Each number is 50 + 15 x the weight over its row's rms, rounded and kept within 0 to 99. Layers, rows and columns count from 0. The size before them is the row's rms in percent of the matrix's.

# layer 11 MLP gate, 704x256, rms 0.139, rows 282-285, columns 128-255
103:67 48 59 52 30 31 65 56 64 67 47 77 56 29 48 36 33 56 50 64 37 22 56 12 59 60 63 39 44 41 20 41 64 58 41 23 30 48 51 63 46 54 41 61 59 39 58 54 70 58 45 46 52 42 62 50 46 58 45 53 45 61 45 84 41 44 55 28 49 66 48 36 45 73 41 39 50 64 41 40 36 26 49 62 50 71 20 34 45 74 61 64 59 35 38 25 49 57 35 18 67 65 47 56 74 24 68 56 58 70 55 33 75 58 68 15 74 37 24 49 53 40 42 61 81 56 37 46
100:57 50 65 47 52 69 32 28 43 68 58 50 63 31 72 41 43 59 60 59 58 25 46 53 47 55 36 39 37 51 18 32 39 44 50 46 35 45 69 81 67 63 50 59 50 53 38 52 19 69 55 37 31 32 56 40 47 42 65 22 62 60 46 55 16 30 58 29 83 94 61 57 70 57 49 90 42 52 67 38 49 56 50 39 55 46 61 31 41 30 45 60 50 61 35 37 55 51 52 48 41 41 85 54 54 35 63 59 44 56 45 49 46 16 69 30 60 37 48 41 24 39 48 41 56 63 26 57
099:62 83 77 58 30 53 48 57 46 37 70 39 65 45 56 59 32 44 71 50 34 53 42 52 81 50 46 54 70 62 56 46 37 64 65 46 35 24 33 41 38 26 40 63 52 44 47 46 33 51 54 60 36 65 53 64 45 49 27 46 69 47 37 83 03 45 49 85 33 38 67 82 64 42 41 52 58 43 51 52 42 40 18 68 58 58 64 56 47 42 64 70 70 38 69 64 67 70 66 40 42 51 48 72 60 47 30 64 50 35 29 66 41 34 40 69 70 62 54 32 29 61 47 45 49 58 46 69
105:46 64 72 26 45 59 50 58 42 68 31 71 54 49 45 40 42 72 47 53 27 30 62 51 53 33 45 48 48 43 69 45 71 57 37 70 60 76 69 53 55 58 91 51 45 61 52 76 37 51 61 39 25 57 47 53 69 56 47 46 55 60 52 56 40 45 70 76 74 38 15 35 34 62 68 53 56 42 67 57 47 50 50 47 72 53 40 43 70 66 74 74 56 50 35 68 90 57 56 69 67 63 31 48 35 19 43 58 54 64 59 47 72 73 47 32 41 45 67 56 54 56 24 57 78 69 42 45
# layer 11 MLP up, 704x256, rms 0.138, rows 282-285, columns 128-255
101:57 59 45 55 38 51 45 66 33 24 49 35 51 42 49 46 65 61 43 18 38 67 38 39 62 45 41 38 43 38 55 70 37 29 54 79 45 64 26 61 68 48 26 43 47 46 16 58 06 58 45 43 25 68 35 77 36 36 67 37 48 45 45 49 53 45 65 55 50 39 46 51 69 16 69 54 46 55 39 54 50 67 57 39 43 43 70 73 26 22 37 61 31 31 31 50 29 45 65 70 38 47 60 34 43 55 45 62 35 38 49 32 25 32 45 57 31 69 72 43 54 53 42 79 41 21 58 72
096:72 66 62 87 63 63 52 50 51 49 30 28 30 34 52 32 21 40 43 67 57 13 43 72 47 68 62 36 56 41 31 48 58 50 41 56 69 22 35 57 65 53 69 46 60 67 52 35 36 68 64 43 50 65 46 21 54 55 42 29 53 61 49 53 32 44 77 64 55 63 80 53 58 47 81 60 68 55 38 94 64 78 34 50 46 35 52 19 41 41 57 41 62 64 61 51 44 48 57 37 82 57 30 30 59 48 81 72 62 48 70 61 51 22 78 25 66 47 53 53 53 46 59 50 75 42 36 78
102:44 42 49 60 28 65 51 50 57 47 44 40 25 27 71 18 68 74 27 41 45 26 75 42 34 68 54 41 60 33 60 72 84 20 39 70 60 60 73 33 35 87 46 41 45 28 43 55 81 40 29 56 43 41 38 57 59 54 61 48 44 45 67 26 75 46 68 24 69 56 33 63 40 34 41 42 43 67 50 64 61 37 85 38 47 28 33 26 59 61 54 42 53 47 44 40 49 21 45 50 71 47 50 32 45 41 42 09 18 45 59 27 68 57 63 22 31 44 47 46 74 23 64 72 45 30 33 47
093:40 53 51 50 40 32 68 38 59 56 41 50 39 50 48 45 51 63 30 25 27 57 62 45 50 34 60 67 59 29 69 50 46 57 35 54 28 64 51 33 58 61 64 46 23 60 05 92 64 69 66 46 56 28 77 68 50 35 62 67 42 46 65 48 44 39 70 57 39 88 13 56 47 28 50 41 30 28 60 59 50 62 75 42 61 68 75 30 79 52 46 48 34 27 62 48 45 43 35 33 88 38 36 46 41 51 30 10 45 51 81 36 35 44 32 43 79 69 61 29 52 10 72 51 41 67 48 41
# layer 11 MLP down (transposed), 704x256, rms 0.129, rows 282-284, columns 128-255
100:45 44 51 70 61 63 48 52 47 50 67 27 84 88 43 22 32 50 40 50 39 41 43 41 42 34 44 36 50 63 76 58 51 36 62 41 60 47 27 50 67 49 43 63 38 44 57 74 17 55 61 87 45 75 20 25 43 44 37 14 52 63 27 41 67 68 46 52 54 88 25 56 46 56 59 64 49 53 31 47 35 86 52 58 43 39 40 65 23 54 48 74 81 41 35 70 50 57 32 45 25 44 48 51 62 48 63 62 66 28 62 60 65 46 59 50 47 48 52 32 67 32 31 43 10 45 65 20
096:78 54 62 54 56 39 12 41 36 24 51 47 51 76 47 68 27 68 44 53 49 79 54 48 28 43 57 38 68 56 34 73 80 61 58 54 43 54 38 36 17 40 47 43 56 50 67 88 59 42 62 59 72 56 43 56 43 33 67 68 54 31 61 58 56 71 49 61 63 64 49 47 47 36 58 31 44 50 48 44 28 69 46 41 25 49 67 41 34 70 49 55 48 48 30 48 53 64 51 58 64 40 42 65 56 69 40 69 58 47 51 28 56 77 53 38 52 39 38 48 48 68 65 23 61 57 33 40
099:33 05 48 67 49 46 24 81 67 69 46 59 61 51 25 18 68 49 52 45 59 47 63 67 32 41 47 37 68 69 47 45 37 48 43 59 65 58 50 56 39 44 47 44 53 31 57 49 60 38 55 68 43 52 45 42 62 34 48 34 47 54 36 58 52 48 38 44 58 40 42 32 35 60 78 72 43 54 44 56 28 55 50 91 44 44 39 53 45 56 63 57 68 32 51 37 48 55 62 34 62 19 60 31 46 47 33 39 59 61 53 52 53 60 62 50 39 74 29 66 79 42 47 76 43 50 42 28